config.toml
num_hidden_layers = 12
hidden_size = 96
num_attention_heads = 3
num_key_value_heads = 3
head_dim = 32
intermediate_size = 128
vocab_size = 4096
hidden_act = "swiglu"
norm = "rmsnorm"
norm_place = "pre"
norm_eps = 1e-06
positions = "rope"
rope_theta = 1000000.0
rope_fraction = 1.0
qk_norm = false
attn_scale = 0.177
bias = "none"
tie_word_embeddings = false
parallel_block = false
init = "uniform"
init_std_qkv = 0.0673
init_std_o = 0.0835
init_std_up = 0.0963
init_std_down = 0.0963
optimizer = "soap_variant"
learning_rate = 0.00851
lr_mult_qkv = 0.5
lr_head = 0.0143
max_grad_norm = 0.5
warmup_steps = 200
schedule = "wsd"
decay_fraction = 1.0
decay_shape = "linear"
final_lr_fraction = 0.05
batch_tokens = 65536
max_seq_len = 256
doc_mask = true
train_tokens = 146400000
max_steps = 2234
dataset = "wikipedia_en"
Each number is 500 + 40 x the weight over its row's rms, rounded and kept within 0 to 999. Layers, rows and columns count from 0. Numbers have three digits each. The size before them is the row's rms in percent of the matrix's.

# layer 5 MLP gate, 128x96, rms 0.0978, rows 87-127, columns 0-95
106:539459467462494512575436554530460501467519517532445554500533509517482547573447560506550530540483535450454472399526487474513452490482514414491484583488469527479426511472489528547506547590492511490527564527438528481481526492498538533534503557473550436450496548547465527486521460419504518492
099:457542498457460448464471494524462424467503478478488540585416583538486544549480539520517563518511492455439519494463551494479516516469403566495516444504521490490551499500520519449594482552499481473466425413516481542519462544468467447525545544468456541487576469538524493524507484523542513487
103:497565430555503638543460419585434481476488503567435490535568515444491546482477487494470461548520537564526499495519520506527521463538440479551486487483515465454508435512466541528452510444513498542501525524559453515497537539481526485515569446509511535486476545502456447474495468488430468482
110:441494438484442513508465584510579417568469541463451559506518500524566544486501565514502442510482435484498565480545465553553520492476458534418488552510527502459527503472489421548519450542460527464513465539501462432487545483533478533490497557501505417500494474499454497469556485461483436531
093:520457465498509458546460569498511516483585567532539480500461479532515509525471543476457541482487498543467550537559520432502531454452558492483543514470426563524528495534450555475506511466444576435534560468395508444517528468509463556501440536547464467475448564456504508569489461507518475480
097:504457449470450442538469496506500435490500513541567556507448496531555492585504550520527437541427491444505551490473421485524470488473476560500500563573483512568547428411507509543530497479532466527518440548473510442551458466535473485514504504482492443524545516490540464453506460496540569440
092:513586464558469420574479481490436431456520485408486462608515489525505509481510559557465475513473485490470476550528543432540595533505518515523479544580535561506512518522529483553457531574481498511460444481547495535490458491456489490532436504489497470473550469516476498472447499549509527469
101:509533467465465533517461497419461471572548532516447497556530503463467500510526474485501520526464457580563534520457518508476508540540445524542465470456517429544481549503533521500492513488525380506578446485489416522501494493522452484465455571436491521500562500398527477431557521479503500465
096:526594478506501431523594522416489492507511526583505460442515533432525578417476505482455529471578518480471503452511534459455470462587481478524560507463459514475510490536523513558504484461514534566412488510488523575471497489516465486503495550498495440521524538493525490506424466537512451475
097:501545491555492506529414518465557526361495461522473430521470526534458540529469486552499494418464431525488542479485526540491449438488522512498475538466532522530481490486520515563488521541461485394519540568554540445497449419482459540526482495484468526432549497525539500513502502507552455528
093:472539492480495563431537485566510438494521473481460543476463474556484567464586480459505507449509479571558432502504505463519458472539513520483545478484520473518490489536487464497602492471584428433482529429542488505521521469468521439475530496453479547533569474555490510498497564502461603516
100:468574492559439476537424483535479468461515476513511459516463504545470547579509449488493502518435513430453522542587594447509461506443461499531543509532567572458523519480514533468480557497445525569552562503475510521467551493439461478515447464430495479512519476517479470520521459430469508514
090:412416455538501474515586566474465488470512521447467547519571497451494463487513536479546450495475489503491589482534499460451504478472522444484573527538465569481472531479466494486419491510434468570523567472461498424504482442535475501483493514502488547496501435456495539451522483493418533446
100:566618494503536542477488506460491500552479536459544505490563473553456547438519528469469470516467478492442490430464475523583486514472485563475550476493589504464528496481480522524521513610467493475492537500509496464463486566586469516528536531552587485484534519497516482515512456401505472460
097:498543516488494518538485516474433493527495471486573430488486463578532480514454441529448490509523439570504498451520484527507585542452481486491469583508524492463482513493473455510493465570509533543488490603477472503502495547456541484494567550525520445500502569559570476552431461404502558531
104:426596516497546545476490453550496534452517551549552504451451499507443451532468464432478455552544502519496517515505498454489576474430474479563425542408571527485461448534548523423517551480490480553508514526456473532475499525489489517510547450522454503493485457521473539488483518425511439533
088:503516542547448517501465547506504445457422487460494483495554557509490475487505458494490477474523406559543524519477464510450476512514537510446484391449533424533472466508494440537470506515561533527516442438495579513538579515534507467552464481482488543483464490545381528479508517546491542560
089:512435438490503554428450517486491493547515596476504496498488505493440550544487468490445524453495472469460456446482491469531516497581440523480552471504525458569495455526468436473461543507557450508436536465512589509516479559483544483530487527537478440426531564579466551499517468460548534481
107:442531441478544465557434479502512502495528491478520433474515507465446470593483429535502552553508515495584510602548483500442528482468509530516573484591486441494471493472498494447487519497470467499511484499488509509472516493520584424515525569531405488540506543432445489473485510521450452533
091:478540533497539445403552542484495477495553451457474437482511506490469490536487498552534481556458513497471452443488502540533510587495505474519567413487580472505475417433486452518491494536498483482455523500506480485495449465438525553533489630514607439467469487523490491502517476491503481465
095:519500484530520534461538462553473431478506458516473492409515545512492475597500543425548543497505406530567555519570462540457486567500541510502475525490563513526513511558452481484564561538498558555540532503485483479472586486586531538524454474541454513526530466561450525510480491532510507497
103:417447495414405519478512439570494479454518485547558512475586543514471505533586490547487547523464559505513471562467529464488440487492442458527542477485534487456537525549509557495504465531550486529464546506520497473557479580489523512520520529534534460479469426532489463513406495466504534480
088:464481457430473460547529486457545490452525614450496515485495537487590470469464526456533596541452468519472516507539572498557505505556502490450458500498527400461472457451442548497507496477447491476545501419492478556492521528476473514484431469523484529473499446500513531425449530484506445518
103:478495544543503483588501522603460468497497503463481545562497493545497458480533556458455516509418519542478478545505541514522554433483553499483491517594546487471493472475521515581464536453548545522463545509443467465544519423491504461541503522387513529496525413490506551553519528536504492520
095:487479489477458540496546510471497507469520570520570579556514527500494496464500522483500562530496495509508511524546555515529501485569496481497567427436488503496539522524585527526487486495414503505459432514464563431444554458528503581544528552531538498587594524476552495418483507478461502551
109:485580519431521491547535446428481432576493491455554496480461528456564470427522532513474502466499549525551563523479477484468502511490515528506508553472477468487529497456507500555510554565536467525571530492518488419547555455503485456508445577480479484483599492555509600534466488540489512499
103:460576515503518541514430534548510509514499517526489395523484527491533523569467496437491513477590525515513536541503493555538483480497456484557626490535507517524457436512445531493523458563568403536519532509521473483516490510576539457414516487489527485434567525496514548480513482501539518487
101:410499464486387590493503510484452553475482527533503475568527561549508445531567506509544504525534457496512540522550547543476522440475503488541521419495454511471470488520478522406481560492538543493496505534450508458545519483508538412517537486525491538506541557462479553484530598466477498501
106:470460457548563510481454459536540548518511531546509491481414510529520428523484491495541516539542523525514502479505518533478538500512505537571469533480523466491436435581489468478515457534439571539498574429464491457467564559471525509565437528549417537462467546580511458477479481456490451461
098:445459550494453446450438372467477541543455431545505438528465533453464465528436535535457506479524490433505518500526507490538485551516549559445490559474532506467524536537530534570471467525530535466510536522520492474436485534548489550529463539497435547545494478548506463523503553549514453443
097:518523534465488516454518494564473507569499458506505574499564497465458528512457506495525481452472546539511577477453482461474536473529476457420537424521490437482552530506592443497493452487462539539460488482495496510502561525460483505492448496492438406598509492496510445455459569486494402484
103:549431506473485544537455435461496419507468552399561552500490496471564498501423516492513485530504532475453538406542533512456498495512492538443475569535529554552529490500562416486492452500500510537497500556468490476580475522560510526529533543487464535529576518522551507452469497510437458508
105:421461474473490473464538549517510571505516541542573540495550450496536433437463464472444556519562524546479512519505475585413564458502465491470471427489583518505537486498510478437517532473447509541552523483489532513429515529514480469479488438554488481548555498481457544474485561522487489572
103:501430486430521485459431568482506520446481479439475473419557538486537496556571486452488551555446506537475491522475470556424463528475464504505544464528508509358516532479562496462493535442526503554448519464467425523537496491478481478527492501504548525521532478463503516551531488452471546552
102:549524413507454449532486587518428463512485476503504485579478537478472567506541427490517580494529481493456554481487532532479547535538532465496510459538470483457495491547525502555477460547484480528503445471493468520486554429489502443525530575471391504480495560467465500562471497463450415527
104:481507492502566443556528521482470504459510530443449511476503474571514489455540502506539584530522567489473489530482496491475575539588477541542556569481520443518458472511564529517490531485488558477578536515409481531461497531470516502534529462532606501460567563538512476533478451476482455560
100:447501486487492556525434519518501493513474483417505439478536505471453523437559367534549499475429561523520506423438457540504496549485498499535503488511500472531415563489453489444458470516507515461523456506511414464513504539504485453546552553504495454473610503481446468469507485485499526502
101:466464504563435485467489496514425465513553524472465551480452546573528500548479523462476466467542505498558581422497495502495560494420508482422500467498529489448492527468491445504493491500510457598522545477431544520459511486520471471549537453484526522478440543563583520550450529543521530565
100:435459513512472561517537473458532572486480541558500498487483493484516456470573470514493489467529533515488441572346485466483513511434534487491490547482515531516453558416550463566469461478441485498490527518429509455517510530537501552444445490432492560464472569532542518489491540472499483476
103:552524512545456499567526498570573466500484502495504514532544507563507587437472493446423529493534579489488514454470483431526491486478557525540530520483466561494594491489472499496541494485520481551462472498436472459554527404537548506550542515432527503433508489555498465529530579531486532465
100:603504572439506535491487576459467544501501496488482492441444524514524503450458458507463540471479484483476541479505431500437480519530539430515468519556476577540533435519463521454532496470477443490440457478437495517468492509463543490461535494447508496517508487410495382522435475529454557480
# layer 5 MLP up, 128x96, rms 0.094, rows 87-127, columns 0-95
103:534526495465513474500498440511634459464513522575510524523436549553497560543543542487404542517496546469550448521525518561486540486562534575516506477438443504515510534475465484490552478518499545450547487493539485442416485527475541550489494448539505496518498540458503583509467470461456471522
108:454504518460540509476482490527527569527517442559495493500499569557506518491462440525459568529521464550516475592433543503468503530451493434496427463508506491504484436533533488469454481519582489475488545514525572528514566517534519578461507522526533547584420452489520430548460526472491553463
097:465445514496522544424486609572526579473421470522512516438486550514541485460530499467445500529550399468427514499464497469508554445534517508490496514474459520558519481483477480481531495518494461534493526497455449520547515537555462497441506457466514460517489547511554585471500477418490576465
105:532463506528487503468486516512435511467498486474506437417516511554418474512543500551483510510478475486567443483492447448515601533520535545489611502538461485564428471513433484548584558530448477549555488468553506484509494490466501447431553476472475541523485469476452455493495550558487485493
098:478506549545461527483544525499483510544495432510456457502439506468481503476505501526502440557544499498539497593463536502457466527478591457505515532442474515467543481460419466491507495539469539474496500514478464531577561430542499537527475510438549527525547573462545518408533474622513531491
100:487460473449541500553555467490554474487553506511441470587496495529551505484511458538488450567508506464524553587502501528523505547521415520553557531548474499498537511454489516405531506559514429546532499576546522550545441483493537522461547488489452406521523532523535498566520523503483447464
097:475574501511519531457583476476510506433485476459516446515478466516533506587534500479421486561468535485500531490531560497473509517530448514440471504505433567472528460540522541477445423464486449440442552502512551525512514486498561413509560539550472498493471432459544551532447491423535509486
105:486430549433561514475493532592485533476475537480467496458448442502554511482463530541517471528492467497546517557474532538446478502525507552499575512492484459514451520438508483463559413440542483553451549488530472508501510529545545550564441475519490479385534511538447495489421485496546493541
100:464492551495486498475460491517506410418501514481455571486554450513392449559519545541525512534491468469517512539555425517527538442524561520493461546513513477494450492494471485469438486502487520540521537475521478420524433585456501445542469530525478521523462405474515480534544517570496512442
085:458503563507526529502497538492464513430502551467522507522532548534413464558487504447405515513474473529488513557447475461448473429561496536608530607537499507517514455423455431540426491560451522528502470488474505457521511494505455456508476541516515541504443545482461501513481524545506506548
098:476488496435565532574519538497439431471471501488533514483368467476465525467524480480480436470475477548444502535469457445471479474482499521547495476492452491518491570525491500485585548472460498488506503523503448471570514580509473564540527459451471526524520577509467544533486553462528604494
100:483449489510462494536447563498523506491500562515451495493523441564518531463416490468504527488452438495519446497511456495507465575483478436491485519395542511452475511550551542509525496502516531530507478479565504513486531620430442516517536510445533492545501449435438525519531474578475418487
095:519494563584428461512587544542545493504475528472488522468471548516482458476535436489525503510399514448510507474504513422480503580384470477513484493577501544526517506531487556534475504469450482479495506550458480561460497587535459523499462500483565543504492453497423485503505482499534567470
106:519529494515476497518531588465514513467495552484476546519484501424475534472542527526492532542519477501494502526527502551488484568515506544449474465570527502480468456570584485456470460455555482457504593568550515577543480589559495466505472534564561525483505514529585428546520516496505484577
094:518496474508567494529465519515484484462480499472547392522593483473553427491535479422548439509532466567497520498512456505486453511504518547486495617553505537584531450451541494470482526469466480536541521459594568526524458491506507562513501498492516524475478526474436511489501432537448486543
101:457539513488502521499522448479455546477556507470546432500512430531529514454458494485440494597537491568473477589511558478483462493517498505607537461504511459486491502509486424506514561503497571440443488508602469578528436469482454495492455547496481550429537468465484511514494541478519516468
096:544543545424571467498480539396531550494452473492507548526487464542510456466564539494512556465448452528484470407451510509489485418561576415520485529513480542481547490490489537466497482489521523503523483505508451451464539460506512554520513487475541508506474562530540468411457526517467436438
098:535487547484544436531515559435507471466464448510509498520514418458498425427477497484450509481446512527541439551465543522434425541476510447511418500480516476433481495516542532441547459528467509420441496534536532471541503466517492546592514484430505572482464528491523503474491506504558462458
097:523480446517525544503461507417423518460504489470537448539554448509475567473462521539439521484553499394474466528493504519485493525441502489534512553475501458457496444534508446519551549555555483405514491516518488488528545473538551505401410518505515475559558509514500472512480441459521522567
095:528460440450558512518501468511546426461539512464396537465497542500509462539490441492466520481530526510464488511512574488426532531490507553522533419473528503432510482564501499480490401521532447533492515521535465423537557545487539469482540478489461530483433457514494527501478561423555473577
101:428524437467541568530496523475533549538474577502477562489483509529540500503459466532546532505466479461431543544480431477527477489476530445512518507444486495500441500537482469472511520495499413441625472514519452510507532535478428485455477470462515599505492488450504555499456553523566544443
091:439488482428499492479480546459527499477450526509459511533538533468579539450534456506572510474434493474624534461528541514524436490518474528501540456468528444482487512477456511528529485522505445529477508450487458477589464497555460440536472451538551484490549449497429520573471578562511511514
089:410500408510494537435498539565461554505504509565591539437514544530450456528524410455473474472522457580450472551502458491506490474477481490518525494508502488468505472546525475477510456503511495490539560540531520501460504579516434497531551537542497532469438444434500602503460506471472506489
102:472543466491439467487487481511503587477568442502570490512487532478412491540561481516460510459533425518475573469477573497497473449499496485474528477517538567481494514507448537519457485552561503474546539459491532553484485475510474465504498505553478457454485476596437522553440598427524542517
109:472482524495471491535570495535506435556515471525471561547447471601498452494525528461534493447584455499417559512488499496528475518525557463552529442497402465498529472472488503516498461425496477524538511548482565487546536569504504482493432504504512493425498500451416449550464516496532561523
105:449515496474498526511552448480514521503581533438515468473451537523532523563461420457401552489529577477481468419453541462584455516510561509575510520538495490529455481470479528519455551530514603502558494566486566462494479512478496495457566478476481460547493530500456483456526471516499502485
099:470480472488553437460538470499514455528444414497520509550529556516534537490440524505509531496453515444520472429519439456535521509554500602466461531579500490485478523519566477474555491478489514496498545534481473510415529474482518567456458462537511588509523512473578424492423460535463470526
109:557540456413511593583592482480526528510485589475464538535431503519462477499514545539539554481499557456530424516491491528494525508502541396471471466457473512513549541517508517505468467504531493505490467497509543457557472476481487495530489422547461524466481425485471543527501524598492463477
095:507490544492466457431534407488533489497555500546511469429525531517533577603473404494502539514480521449478510486573487534531498438517486454522502478465504539482529510540478435459503541579471533451500544501491439499474467549541503456464489498518511481487570460480464416413525486495517574539
098:440491402490454451518439466494493477539532484463551528489487468459482529514504486522493510427489550394511530478513489504447494571530477471421499452525524535532473478477453532466420517509471530518526488385426486469491557481503508467485527458495418555486484510496518559460515408546457485456
098:547394474547519520541478498497522578573506532464455534457511492501407492438544555448490486474514453508481468525480520542474488545511484491564559547535459536443493464462427506543454470465492441517506526535464492492518477573549577518540439489525533393490460443509537477482486481469512527545
105:466461455465522476472428493502498545510481462490489572536518485513475520523453570558467482475474522433456505504493460460577449481514582543518509573486503515551467534465503420434441542514523471520450413510524430490486509460417446538549457448539523590524541495492492533501519485487442540463
098:545473462452514518539551502499426498539486469516580496507410476540476500488449486502528526541466430493495462501524555564478450523578558490466435487391552471504558472489516437536536516529439543478544426500482526515539524574482536521449473441503466507469500493543495551473469462539558469544
103:517509504441559496472467459508504565515538458573513460492520482495448525496534533403501508496468472573499551589502517485440460507516501566437503458543526489466458492496515512417470497456481482508502440531571491538530527513540424575531436543579545503564493432449516537525514485461488544448
097:528559507556450460502574552498513480472520467526475544515542488508482470487440417510429481554463626461561500536485469396445484553528498510472493618491546496496514502450472519490533492487474544509501445576509436525556513504530550482488482551539569491494486492479476491522472555505477468475
095:461526504445503496489541501521507508559434451454509476476514441517489574490552507543544562550491533465560492515451504557474494469524508498481524567495497434559519484510459499546521504560518488505542367483476489411559533532458464572461491536511438505547440537496518481425433480451553473507
106:512545458443552507580472440503508477458505486551586491485502486508558488472506414423487539563521458527487470528505487425481500477509570506532518425483493579439513524443419525498497500558534481494558519467508485441473488491431515544524546494433533509531469479547561492527428466462504536560
106:495517550584477506478459492551461419482462523445469415583457428535504569465433487456485516480458512565463601565470565465557438501457548530491469478501483524491515473561476529508530485477537507478497513534528553485518532533489464480486543512452603530495505505495509443491457517548471531481
097:424486531496480548494494520475453561391547516512497510544567404494503510503561495493508539502514449457475503507526537525438464467544525480521553422517465488440577542475573498519545511536534535548488476485481476539546505438434549484479506479527561556465563496519495547570528479468474580518
105:513501504461418541513487500479558492602540453501459472584460483578507569445508471484499467525450478498532517494495546464466549476568525551544455468559484503493508521493478521520471481544528528499495552448509574531487570432568415550542557466511494510545517506476533520506481596493500514428
098:463502479477603498529484441511486475546437540469536520431495490445509543443555556501501566557492537536567496519481472499507467519512500536463475405531449469444427514530459554459574433516503513499522442522456471498391502443527552471483515454503496481550454482491488469488412513471495488507
# layer 5 MLP down (transposed), 128x96, rms 0.0968, rows 87-127, columns 0-95
102:527473481521464569481485546518475464491550484528472468487475507446548483461543462474581496515454526462568477531516405516520506509461441569456481470493429570470493527537553470569550485490473461501439509539527441551522448478591529471438539514519449511459510480471499487494515482595475547422
102:492510468548567471476509466520462482424500577543546473560466539462523463568489525472479534456557517508479458470495404526467529449460538531503533500467573548526490444508480503469492481529521447574462463499535482522437476436483524561451559507579491428463465480474504519534467597494476512554
102:527533492497425442515558465473430491408538513429572521496533408440525474527544515559483496429529533513523538513478499447492437580483464465464541501477542473489463545482537480528570465503478551523515464458483471443448445506536520508471490503492445489575499428490506420453494478526503458472
108:468480424487476420537517494513510414482494475549471519482499475494598527503544541479493430514433449580525517516566454472548451455547454577448466448519514608530489567527571497513518517483441478497497483509454526545485503567494515526468565467545516479481498510518517419550502508482489485510
094:500501524526550538526499523470443529505435476537556541463609480455528476547482478546497534529461505532510591524451428495511535523421490549459514519457514488516455519514571475511487455482485475497465536545519496567489511482459612471439498530499508539470542480567502403508549546498450462437
104:555469444558542516455468484429476541512529554465599508453534495509559461488489460466452472532576506592476515431531523501471501501485577462483456555534487473530437483476493457487529462466446437487491576494557453484506482474510496521541543507524469511440542513448492568476545456407506483506
096:488471516514539560476570507514530579414527520556483492509494479521542512539449504462524497534508586512532598497499528518490460475522505532469547438467504524540482413542472509437512499540493506510485490493508514431487522457478499462495488488576504578414506531443453466523526585536419441425
110:476471543483471511481485510564534429548429477464496553506482557479537481495519494466465520463504487439501480397428474506498478482503450492515506548514499485625520545525466431513493524504479558572567486547499464512516581465428546510499447545478568511462495459579484545487474491536506573467
094:557497506500551522476510538487533497505420405483504534498549427557448456568482452528488439542513518487555506423446541555625538527496484483460524537483501490528524447461503485397542449530485445525572554496458539504449515486488505509514491540470493479538504567489484436507521491492534489449
092:492489483479461504483473462557473537542456516439492568516547515442503525458473479487426561497502484453549518526590518534535428527501523475503468521417566470511445477453495483497484498560498570598447542510475523466424449549467410530566514474479505532495510493518496549492505549488571486434
098:483510509476480557467484514530534569466502510543521514506492427466434511507508498509530566502460494535537578505545505507445544463485553468480518499563486428601534584512525471486508528495492494537493516556521559511396514478520537444527434450460414514537492516554429572467539554550471480503
097:488451450431562510506566539504455480437437567501498552490547539468486538427504503475513435519508491551435507489514487531534515597511482469476589502539527497479520458447554493496526498478543488523531504460488461440483583553478524509405482483473437577506512529451507475493466485484482454409
099:475562464526497449539584509528438444564419519460574483475409481503506489507512490476496463573488507475491497508467541538523481488517560392503557477544475506523495509503482548541513489513589512522566508423480494516585495436564525511485564485482590500516480531541530557504510498487512547490
093:456471479553491525502523471483511548472484493505477468516512491587479394533448449547525501418475454567436537482587503488438508516585439489549441563546490522487494520475513488494481542556526509468478497552508489470472477466480518498495582434449513574504450517568467522494469476464473412491
102:482477510468611442549488524547531450571498477497538528468505477464482523412464519516506453530471526480497441475458452525487462519557399446547473565537460484457459514439527511428518474476535535511491472502474437514438567502432503499512400541505468504528502469490449500554507479577485482499
093:545493454496489536455448520497522484505498441524542508451565515474516478536570429506518528517476444403518496478460401573541495440587510536377489528492537537443493444472495496502417504444466500501510456454494535498528566479520516459553476499443536483511510539452516540501523465489502531547
093:441498434563521405559485406489489474463478542515497519479517535444472498587476466495451488477500564502531495475512500475443514502517496474495530536470498570526501571561488480560470594497533459505537551478610528546487480512522555563519543447464489581524507512501512433501539530542481474499
098:432452552526425480529480470527526536518500525460512475530381503479481522479525522500525531515559554553490515494557494523514498482486522489583563497458561510449544500490373467553483473489508565488493511475493599438519488544580500527413538471513488516507521459483467511548488531528448550524
103:472516464446498435515528508452526507491494486516486477533545630485491454501490413566449513517498526439501505551496458483493489463534471473493505492485611505516501481483549481551420504545526496520469447529455466573559534493410553474517479442532528532543443457474474425479524504548487523428
093:490557473446534434539532541538467469501512516562605449530475503529475462491510545525555476471518535497438520512492464512550498522486439520513445545483584403482518465513484516500530467515547514515562460527472529521480434481566508536523381430467508492566535536477547535507543558483475468456
099:512467517581486435445489530444532458528444454544489492395487473493410465538516534502473466527542476523481535468457536521558529447480465503406528538453512544460529513513499558566473544451471555508466498476555465526475489394500571499491497533542487520479468467533508448433507517508534558523
099:527521446448510497541474487536475481502538473471505557565465525525468457513515599519448495455568563498445505519502503515513466530484464562536497467552555405487470501475478460474433589502514605495556517453464499577490517475497530458472572561487558531435540495459502481422504487480522492493
087:451566499508477465447557482497505561521466496464528473469538451511515535490449481478548535475466429464518454449532535406463555519448471587429521553476517547451623465468486498553513514485426482486528500499538536498492515445550484524484537507419526503486556536527485504444507542537473460447
104:491488472512441507538526422468535478505495423378505478512512523528534534461490559499471507494521466491466481574556503541517517479423508523532492537503487439497512424456427530485568484487449503532488500552583501515584473458425501511489528488474519515601516496445493562471567533486490556535
100:584435523516543474534505554501505506510457461495457483545467522553479451468483498498478517505520521492522501471508467541534496457521444527480463475424385523483542522453463410455543532504471552539464504512477521478545427561583451512437527487471471485492485416462425487462443467547530507571
105:548497456518462508469486504573464591543558440531511459517459544541625467478520473450578520581532463471478493524457535502496444533417559502541496461523503550482473497495490523514529519465481588557515511535498433550545570487535490487424507487532520529476462487453539522529521461471492488477
103:462414443531533487532536625539493464455442514495511532526549521498497440496465474505486552503510529577526499468482538503495457514414427517519539437559508509471467533515526531520529522514537511607475534537562538463489453526581480447575497496472443504487500513438525475512490471486575481478
101:476404536451552502480479495526525470424449487492539496501530480537519454447525539545567480498462452519582544476509524485504535513481541541485514585458489506493580463576573549534541499437489453541481470493495551514455463526460471526457402551485518474458490482590563530544524476513526500472
099:446519543459477470502496534476535550499515468473457512512499498516484557455540449493476480487490466507503476539522550518446537400513484565488499523560434536504545576460456574552518536491579452473501477507550522413460476507481500560455544454448426502571521470499444505580550545507469433524
099:568518512500470482514478497518486534406486550472494535491446441530480457423524499495505560511519494539492476478505515401459528509486539526531505539417548489455525455553487459544567489507532501486486465530526514509477495454537534566423546569480516587562454501548490559501459570475572419509
103:487527521488495584561538537448542563390482455453497494479448523427490486531504516499504456525497532443524505476491485480448545508520447508511481474521492507400425455470482474514481503385525517475549480491500478445428515484514511465492557414441483387494502506505552519483542459500493461488
106:516548516563524471481493548442516500496490563501455531467565526524489487414404523562483486515481503488579523454525499507514532505494454536485443510485532510451436473467490503480462505592445521452468503444551503464516555443577446483501457486408525493420479524571465430513530475511501495437
099:494544461543509529596501532528459519552539509445533441509500525529531495531540481574593466540504511521545478454560500551478512515532509544449487457565500426576516482465465429492584479499502527526478536498502501512510494486563443436492492509460521406575444423490435511496545532491496515481
098:551596520445492396502558469434504486519465542524466463531520514497522460490508443543529472494442483517531513515555544522440513502504405526542468553463532535432492514507490567464463539490449536518485525509555504452501590550457488482466496456459492541492508522473556553547474572498427459543
101:423530448512516503554546501542544465503560531502531489539610452407505537561473478517491474547460522513461511512494471563555539520509473464556537577498450462538509560499484514480539564500398479550508477498461493503537416440529452485561486524505491458490512474526441429481452511491508521529
101:471524464447521489589508508504520552473536552474516501441463477490539554491568526621515501503491549547431504553482478498460436525529555513500578514485477432400494468521457508528508554488502481508484550513545512477552476467454517447530519462518517431474447476504513481520504488387465525566
092:488537419589561561503557529428518493487424490512467457477562459503493505510469481473444504493483532548503505456437463537507486456500572386499493475514472532454550482518471524491558472458462464448461544491497504583479453470490549419452501490499511432466480416510528493487534493531488548547
112:443453477481459478455531492552535534540531430503560507455513573528490484476506464475531527529564511554470563486504500521577564506530501487529552445531485502473486521431481541514477516522548502480442533535436463563561470497456452539518545476545529425412483491501525493491562502502457389434
099:522503463568474467470481576477457492428448577502478537478579482560541452597493537489478465467550454550529505463483493476451446456496519445490501503550466486487572434543571498512505434502475497505461459543485505510474514505472481506530535481523420441490523449484510598536496455467467576508
105:554518552509559508487508503468571569556442450496475460478502540528578530469453557545505502456446476472491500523543557525453510518537487493507474547507462446559577511539537501558544448489486420494397497569539525499494523516482547505520428495527480448457496478466450462582479545471456526539
103:447480496479541480472501556527505560538478473522426496522487485427466549512503419525490435528504551496575474500584492496580471440504580460538537394473534460468531507511427555518469542516539540573497476529492498501471491515562470505503560526508419476451484464506495463498462440534511451532